python train.py --n_layer=9 --d_model=96 --n_head=3 --n_kv_head=3 --head_dim=64 --d_mlp=384 --vocab_size=4096 --activation="squared_relu" --norm="rmsnorm" --norm_place="out" --norm_eps=1e-05 --positions="rope" --rope_base=1020.0 --rope_fraction=0.25 --qk_norm=true --attn_scale=0.125 --bias="none" --tie_embeddings="early" --parallel_block=false --extras=["local attention windows", "value embeddings", "hashed n-gram embeddings", "a smear gate", "an embedding shortcut", "learned residual scales", "skips across layers", "capped logits"] --init="uniform" --init_std_qkv=0.0701 --init_std_o=0.0117 --init_std_up=0.0701 --init_std_down=0.00826 --optimizer="muon_variant" --lr=0.00957 --lr_mult_down=2.0 --beta1=0.9 --lr_head=0.0127 --warmup_steps=0 --schedule="wsd" --decay_fraction=0.56 --decay_shape="linear" --final_lr_fraction=0.0 --batch_tokens=16384 --seq_len=1024 --doc_mask=true --train_tokens=102400000 --steps=6250 --dataset="wikipedia_en"
Each number is 500 + 40 x the weight over its row's rms, rounded and kept within 0 to 999. Layers, rows and columns count from 0. Numbers have three digits each. The size before them is the row's rms in percent of the matrix's.

# up: layer 5 MLP up, 384x96, rms 0.164, rows 368-383, columns 0-31
# down: layer 5 MLP down (transposed), 384x96, rms 0.148, rows 368-383, columns 0-31
up368 107:566440497490483437406489501545479515590430487520424502504542590459437503463511521575527509477512
down368 110:466473462528516422498509503519482470503426509424454456545482485452510600473582539547520578466450
up369 111:499467466526555466536546447547600493548531494515518472440515508505488540534429483463522573565525
down369 107:469539460525443497502536475480479453475466508466415481388503532406497491445485466515541477551369
up370 125:461519578593466500456445486516475507483476479512503527515448513526549497556541562481498527496469
down370 107:475477574485536524444530536561406544460502483505428479534414530537514507504471459515491472474561
up371 106:483443540492499513423423547478457484513432533563471469492491407471496440470443434537478502459518
down371 095:532438523539457546512513514438489464421472555433427491520484429494511398537469480515502507469509
up372 101:411508571518412518479519507511546499549489453521553568511479441587534520558515443558478504488505
down372 098:521437475476430436549510480430515530496462522419477528518504485540433452510507493452517570511489
up373 088:507581521503508586525534546446474394499419498473470487526536437473436459541512532493526550533447
down373 091:478552522522463534490508493504428552486497513429476477493532454522471477453548508504551643513473
up374 095:500473528495519469452467532514525509502445507378427497533500520456513487504486443508416484496497
down374 102:507585499458426456449534507509502464519450491448508566534489494474462518479483432549530495533510
up375 103:490558517453500466558485555486527520527551547541487471466535458451496487544573532528546521469519
down375 106:500530537490535490478539532515530445507467560492626477523486532566507527455477526402478459544480
up376 094:439537548497536493471459495545504413501480442493454462520461538472503515516454516573496382529430
down376 098:569530498523462483426524512466503502488483470465543522488473465486482554455472517498479507456485
up377 107:468460448505498434432451543537482567532489449554517399486491435473452506568469536523473476506478
down377 108:470516520470558470497465534432527476421457524499471491499397517485485509520443555518499408555461
up378 090:507535512529443482426488468517508462485474465530536466487492545507464422535550463480478481568552
down378 102:550526472547540588506516487608479537508484464539508448447551463405464586477537578487537529487480
up379 103:496485461529439509492510531601532527466466479507558510492467518477539497456464508479397554527550
down379 101:534547442517463553466444523511545491427542448419491511519528499516492486492472554513410513489473
up380 095:533501493501401492490520490439432485509510448616531518468522488507493544602583484483448498479545
down380 090:537461454508521435446487554510553551413491502447498519571489515498390497513554453472507539468520
up381 090:492460507463520586484439435477483502513538528500511439518450535498496421420509458531577577453545
down381 093:513496457434520501562517487528432475462457570424581428443437501513514432466518560505492555519490
up382 086:518432527403452542550486461470538518557459551495478499436467417502474519466515544506508525451553
down382 099:498484512487511584501526551504495488506495462532448510518514467501468483466531544498492497483452
up383 094:533469478536518455335487516561528505499548564468503421451513482539506518514536529481462447537532
down383 103:445531559463559496479503452525446529581448500546546478458499493497525484441481533475487474593480